Weights of a small GPT-style language model, trained from scratch on English Wikipedia.
Size: 12 layers, width 256.
Each number is 200 + 20 x the weight over its row's rms, rounded and kept within 0 to 999. Layers, rows and columns count from 0. The size before them is the row's rms in percent of the matrix's.

# down: layer 7 MLP down (transposed), 1024x256, rms 0.206, rows 446-449, columns 0-255
# gate: layer 7 MLP gate, 1024x256, rms 0.214, rows 447-450, columns 0-255
# up: layer 7 MLP up, 1024x256, rms 0.218, rows 447-450, columns 0-255
down446,102,206,183,223,157,194,183,230,205,181,199,189,182,225,245,188,211,169,194,197,223,220,203,183,194,214,205,245,191,182,189,200,213,235,185,207,217,232,191,189,193,196,190,178,177,175,214,203,145,187,160,193,240,185,163,191,169,183,214,217,161,192,180,185,206,186,209,176,237,184,199,215,202,203,222,199,188,201,211,205,170,194,200,204,206,185,219,152,228,198,189,192,219,185,160,202,189,199,179,181,212,193,183,214,197,168,206,211,197,199,183,245,145,234,225,205,210,201,187,232,172,199,204,181,197,226,168,204,178,183,230,222,162,200,190,221,154,185,183,184,228,212,208,201,221,183,185,192,219,197,212,205,243,181,232,203,236,202,153,203,216,189,211,187,174,210,199,200,190,201,184,214,188,197,193,199,186,195,191,218,197,183,213,214,198,209,209,194,209,247,157,199,214,192,221,187,215,181,203,210,172,235,219,206,209,213,183,210,216,244,224,174,204,205,210,196,195,208,199,211,204,215,216,205,195,178,207,180,176,202,216,181,240,185,209,197,202,194,188,159,210,213,194,203,221,198,229,190,141,184,163,181,203,217,219,224,205
gate447,095,166,178,220,179,191,177,186,207,243,212,203,232,168,183,212,183,187,211,226,232,168,195,204,216,212,230,189,199,199,190,202,214,248,199,190,201,203,191,169,208,213,201,225,207,179,194,200,225,186,216,158,186,204,237,230,242,229,200,187,205,170,241,198,227,183,194,218,181,234,198,174,207,211,199,186,225,185,195,165,212,183,224,205,165,230,206,207,201,191,231,165,210,215,180,207,210,187,186,195,217,187,234,216,228,197,196,226,221,221,215,187,202,190,184,244,175,199,215,190,201,188,237,200,198,195,223,167,190,162,207,179,197,211,225,196,211,188,202,186,188,214,202,191,226,207,190,207,179,177,163,191,155,208,221,185,184,180,209,191,198,200,172,219,170,137,246,162,185,196,178,170,193,179,171,192,206,187,206,227,230,198,184,197,175,192,206,216,192,201,209,205,229,189,195,181,206,206,221,192,220,220,174,202,214,225,211,176,224,196,203,214,180,198,182,207,238,195,217,211,183,178,213,190,206,203,209,167,231,189,189,196,178,227,211,226,202,197,208,190,225,202,189,224,221,176,204,159,186,217,231,173,177,226,237,225,182
up447,097,173,174,176,181,244,164,235,198,177,201,175,183,209,215,168,173,184,218,214,196,168,203,146,210,191,208,195,215,179,165,201,175,225,189,202,196,182,204,207,236,219,203,147,180,189,220,257,174,181,202,207,219,228,200,213,175,190,174,161,191,197,206,218,183,243,223,164,213,197,215,213,191,204,224,205,240,194,203,208,196,199,192,196,231,185,190,207,204,161,216,199,212,185,210,173,205,180,190,212,174,210,211,182,207,205,226,197,214,212,182,186,180,228,247,199,251,211,187,196,226,182,205,180,195,216,185,197,202,211,235,198,218,191,165,194,183,209,199,192,173,198,223,186,183,181,218,229,220,217,225,220,193,219,183,187,187,219,220,168,199,156,228,153,215,211,200,184,202,212,230,216,214,223,218,182,177,191,181,210,209,192,212,164,229,171,194,198,222,193,189,209,203,193,196,207,194,216,236,185,203,168,203,183,236,199,229,197,200,200,211,207,218,170,199,213,161,195,204,199,206,224,200,217,185,173,190,242,167,191,201,204,208,222,187,234,190,201,195,196,207,175,200,215,199,161,212,209,189,208,185,217,208,205,176,166,221
down447,096,198,215,190,190,200,182,184,210,145,204,236,184,188,225,169,175,189,219,246,207,223,204,197,215,195,171,204,208,195,219,188,172,170,169,204,221,192,206,221,226,208,222,231,231,205,210,217,199,221,194,216,223,224,210,203,183,211,172,217,191,213,182,219,195,205,179,184,211,198,192,188,186,192,214,166,187,177,210,200,219,176,171,213,196,182,202,240,206,191,183,191,223,172,223,182,170,189,207,211,204,186,238,212,152,210,213,205,220,205,215,219,184,169,155,246,221,208,192,209,194,207,188,207,201,180,234,226,186,202,203,180,185,194,162,197,200,208,202,206,199,213,206,181,176,209,172,247,198,200,204,183,191,165,189,206,208,199,247,248,214,212,214,178,188,187,215,218,184,212,199,223,230,209,170,221,194,195,173,202,148,210,193,188,207,209,213,203,173,207,183,218,225,194,206,190,161,195,163,205,260,173,185,191,207,215,207,213,198,221,213,198,162,206,209,186,216,176,177,226,204,199,179,196,179,198,169,222,168,209,218,222,197,170,208,194,190,206,199,201,213,219,255,229,197,202,236,199,189,225,174,242,187,191,183,192,232
gate448,097,214,206,192,259,204,198,169,232,167,179,179,210,179,175,192,199,220,184,181,224,189,225,162,201,168,148,210,189,190,227,259,185,209,187,199,190,223,198,217,180,166,196,177,231,172,227,218,203,198,173,194,249,171,176,194,194,210,187,237,205,194,204,192,198,227,224,217,203,175,227,197,200,191,205,236,188,195,206,245,180,218,199,193,197,221,172,216,212,233,205,188,201,224,189,198,191,205,201,223,206,207,172,216,174,182,205,205,189,168,194,167,195,212,175,207,208,218,217,194,209,217,171,199,231,214,216,190,212,196,193,219,218,210,215,190,186,217,228,175,216,149,225,200,208,229,211,203,195,201,168,196,192,206,213,183,188,194,200,208,170,180,191,198,212,209,218,201,213,220,202,202,209,214,231,212,212,233,211,158,178,227,190,173,205,228,207,219,193,181,162,204,173,240,208,231,189,189,187,220,235,216,167,169,201,195,205,179,197,217,169,164,186,227,170,212,222,197,178,214,195,166,209,166,193,218,215,245,226,171,209,191,185,222,211,210,201,188,204,210,205,232,214,204,210,208,202,205,163,221,206,215,179,203,216,191,196
up448,097,190,211,220,176,199,185,196,223,195,217,214,170,216,202,184,252,207,191,198,176,170,193,179,220,203,183,245,183,209,207,211,233,210,207,196,211,198,187,202,178,175,192,174,194,235,172,209,169,197,241,168,187,184,202,238,197,232,226,182,233,206,182,196,191,191,196,205,189,214,159,198,186,229,196,200,228,215,183,182,173,194,210,193,182,177,223,223,254,194,209,213,187,194,224,241,221,202,216,211,218,199,175,196,190,224,163,150,178,172,205,235,195,175,212,185,226,176,184,163,189,214,169,206,198,222,191,246,170,202,209,181,199,190,229,192,206,187,232,228,217,186,202,210,198,199,238,169,162,202,184,204,199,178,203,197,221,201,209,186,220,200,223,209,186,196,221,205,198,190,186,196,174,198,198,224,205,184,174,167,197,183,188,195,212,170,217,197,225,206,178,190,226,177,151,180,212,243,176,197,202,212,198,196,169,229,196,191,178,194,177,194,208,162,219,183,178,220,195,191,208,188,234,181,161,194,197,225,184,192,191,220,150,214,183,206,207,205,199,201,194,156,188,214,210,221,176,207,192,198,167,171,210,202,170,196,212
down448,102,208,219,186,217,199,185,246,203,205,197,188,176,178,173,195,249,212,204,195,200,190,224,179,184,198,184,231,208,201,202,220,196,202,189,215,167,208,208,227,158,183,229,193,169,164,205,186,189,233,200,176,241,211,206,202,203,210,222,217,216,215,221,213,195,205,190,216,176,191,239,176,200,232,196,172,208,190,208,199,202,205,197,166,227,204,188,217,204,217,151,190,189,181,244,217,163,211,179,182,207,214,166,186,194,210,213,191,187,208,220,186,229,231,207,205,189,173,214,234,214,231,213,195,194,218,211,207,211,191,171,228,212,221,196,203,198,187,208,216,223,196,230,165,212,232,195,151,198,214,215,155,178,167,200,173,195,207,210,219,223,225,179,171,210,209,209,172,185,195,221,216,240,240,184,184,246,189,232,195,204,193,179,190,191,190,217,205,231,150,223,233,187,213,215,213,217,215,211,234,237,211,206,221,232,188,195,211,201,205,178,182,213,184,206,202,175,179,238,206,197,191,201,181,216,244,244,209,216,188,182,214,213,217,198,214,210,182,208,205,201,212,219,184,177,167,205,194,202,203,175,220,181,193,175,183,176
gate449,102,205,194,182,188,210,183,179,207,221,216,209,196,196,186,198,192,198,201,199,191,200,206,215,209,216,185,190,199,192,222,188,203,186,189,204,187,220,197,205,206,211,229,214,216,185,226,195,193,204,178,171,201,216,206,182,198,201,211,159,170,188,226,201,215,189,189,214,188,190,198,164,194,196,203,184,208,225,212,220,208,185,215,183,253,209,225,169,225,179,198,214,159,191,211,213,175,198,222,196,200,227,184,205,197,165,244,211,220,226,207,214,187,198,224,199,178,202,202,206,194,197,207,184,211,170,227,166,189,187,203,217,160,208,223,171,245,231,218,199,237,188,199,197,207,190,174,180,134,190,225,179,204,226,200,237,178,148,213,194,226,223,193,199,157,231,214,185,224,186,191,221,191,183,178,202,194,191,181,197,177,199,178,173,237,212,217,199,250,246,173,208,187,219,209,196,181,191,206,248,151,194,191,198,186,206,220,163,200,256,214,208,219,213,212,195,193,176,202,233,189,200,228,213,193,199,198,226,171,190,209,200,193,192,196,180,194,243,196,177,170,219,192,208,182,165,218,190,234,237,167,220,192,197,196,201,242
up449,105,230,186,237,243,207,219,225,175,173,180,228,201,190,182,206,234,197,174,172,220,197,241,212,179,216,191,187,173,195,190,174,211,148,176,189,205,239,199,182,214,192,198,194,205,200,236,209,209,190,201,174,210,232,190,168,184,238,190,212,178,195,232,185,241,184,219,219,194,196,180,176,218,179,179,201,208,202,222,206,169,183,245,199,201,221,227,206,217,225,181,190,206,202,204,204,209,210,175,218,223,214,182,171,171,194,221,212,189,201,217,214,190,197,195,181,187,182,205,190,182,229,216,168,225,186,160,211,234,194,186,178,197,198,199,191,241,189,208,231,194,199,218,225,183,229,198,175,206,205,186,233,168,214,174,181,196,193,207,174,232,199,176,178,209,205,175,192,200,197,194,218,196,188,215,214,151,188,179,191,184,223,213,183,169,186,196,184,196,211,194,222,184,193,157,224,216,201,214,240,199,249,173,206,232,182,196,206,209,205,195,190,213,218,191,214,161,206,221,202,240,159,186,184,192,202,217,208,206,214,188,227,192,239,207,216,210,179,232,197,213,238,214,208,183,207,211,158,190,209,176,223,191,210,168,189,175
down449,105,214,206,240,220,193,230,196,210,204,195,218,182,214,208,212,210,189,166,210,204,213,201,193,169,210,212,237,185,183,206,197,204,210,212,192,193,205,209,217,182,174,170,195,172,221,214,211,163,197,174,208,229,159,171,176,186,212,199,182,166,177,184,203,250,200,174,208,240,173,219,212,205,181,229,218,198,166,183,221,190,204,194,205,174,169,239,163,229,223,190,224,197,203,196,211,197,201,176,180,174,215,173,194,171,183,190,245,209,177,197,189,185,231,217,189,195,193,185,195,202,254,187,205,193,214,194,181,207,187,203,225,166,194,184,228,191,176,214,207,218,202,191,203,208,211,175,195,184,205,219,215,184,186,207,214,225,160,195,229,170,194,240,161,218,166,194,208,206,187,183,192,211,222,210,197,204,209,194,171,162,200,221,152,173,202,197,195,220,208,171,165,176,199,200,172,186,232,213,199,205,203,201,169,190,174,200,214,222,204,200,232,220,165,185,217,183,177,181,201,193,220,210,180,213,176,143,200,195,216,193,254,196,189,192,198,234,212,219,183,208,210,169,183,182,199,161,229,195,190,197,229,205,197,224,176,194
gate450,099,193,193,202,173,233,229,237,178,213,191,204,203,205,193,188,219,210,193,198,220,241,224,192,202,204,178,205,209,201,187,234,181,196,183,199,204,186,210,227,185,188,218,208,178,199,204,209,194,199,157,236,216,216,210,189,205,178,195,174,205,202,202,209,215,197,195,259,219,248,197,219,205,200,189,196,161,204,231,218,174,187,206,202,207,159,158,188,222,207,209,224,195,211,214,217,213,174,219,192,217,209,168,196,186,194,207,215,211,163,169,190,210,229,193,205,210,176,210,198,236,200,180,171,211,204,224,242,221,174,185,200,204,201,212,226,183,227,206,198,167,210,196,183,196,250,198,176,196,199,202,202,214,225,221,203,211,223,184,192,179,157,220,171,223,198,191,192,184,243,223,201,211,213,197,222,244,158,193,174,213,168,165,240,206,200,200,194,201,180,192,197,211,251,188,190,231,189,171,164,192,182,191,183,205,163,187,213,198,200,187,203,233,182,234,182,174,194,225,197,192,219,195,189,175,202,214,164,215,194,195,162,209,181,217,193,134,224,203,208,227,176,224,186,189,216,177,208,201,201,218,182,231,207,202,214,185
up450,100,204,194,217,195,198,200,185,189,213,197,196,190,188,183,189,158,188,198,213,202,203,211,180,199,209,192,205,161,183,216,192,188,221,252,214,184,200,224,216,214,194,251,207,199,181,184,230,217,159,181,217,175,188,228,227,238,188,211,193,191,204,164,163,186,178,200,200,210,229,207,217,204,221,214,181,222,181,182,198,190,197,202,182,206,221,213,181,215,189,231,202,214,199,197,194,175,226,200,206,175,214,185,178,192,186,192,200,175,205,229,205,213,198,200,218,239,215,219,165,196,190,192,204,204,186,174,223,185,195,229,193,206,216,189,184,192,212,196,210,248,185,215,178,186,209,229,230,173,217,202,141,242,176,202,172,193,212,188,218,215,229,182,190,193,203,188,194,217,209,216,196,181,169,229,210,194,205,198,217,240,184,218,183,143,173,194,191,195,214,169,175,217,186,187,196,212,181,230,213,167,200,227,204,170,223,255,171,210,225,178,200,192,210,168,228,189,182,230,233,226,206,220,213,178,203,186,195,179,215,145,217,210,193,181,226,217,179,187,211,190,183,210,229,187,202,198,229,206,241,201,230,235,207,161,193,208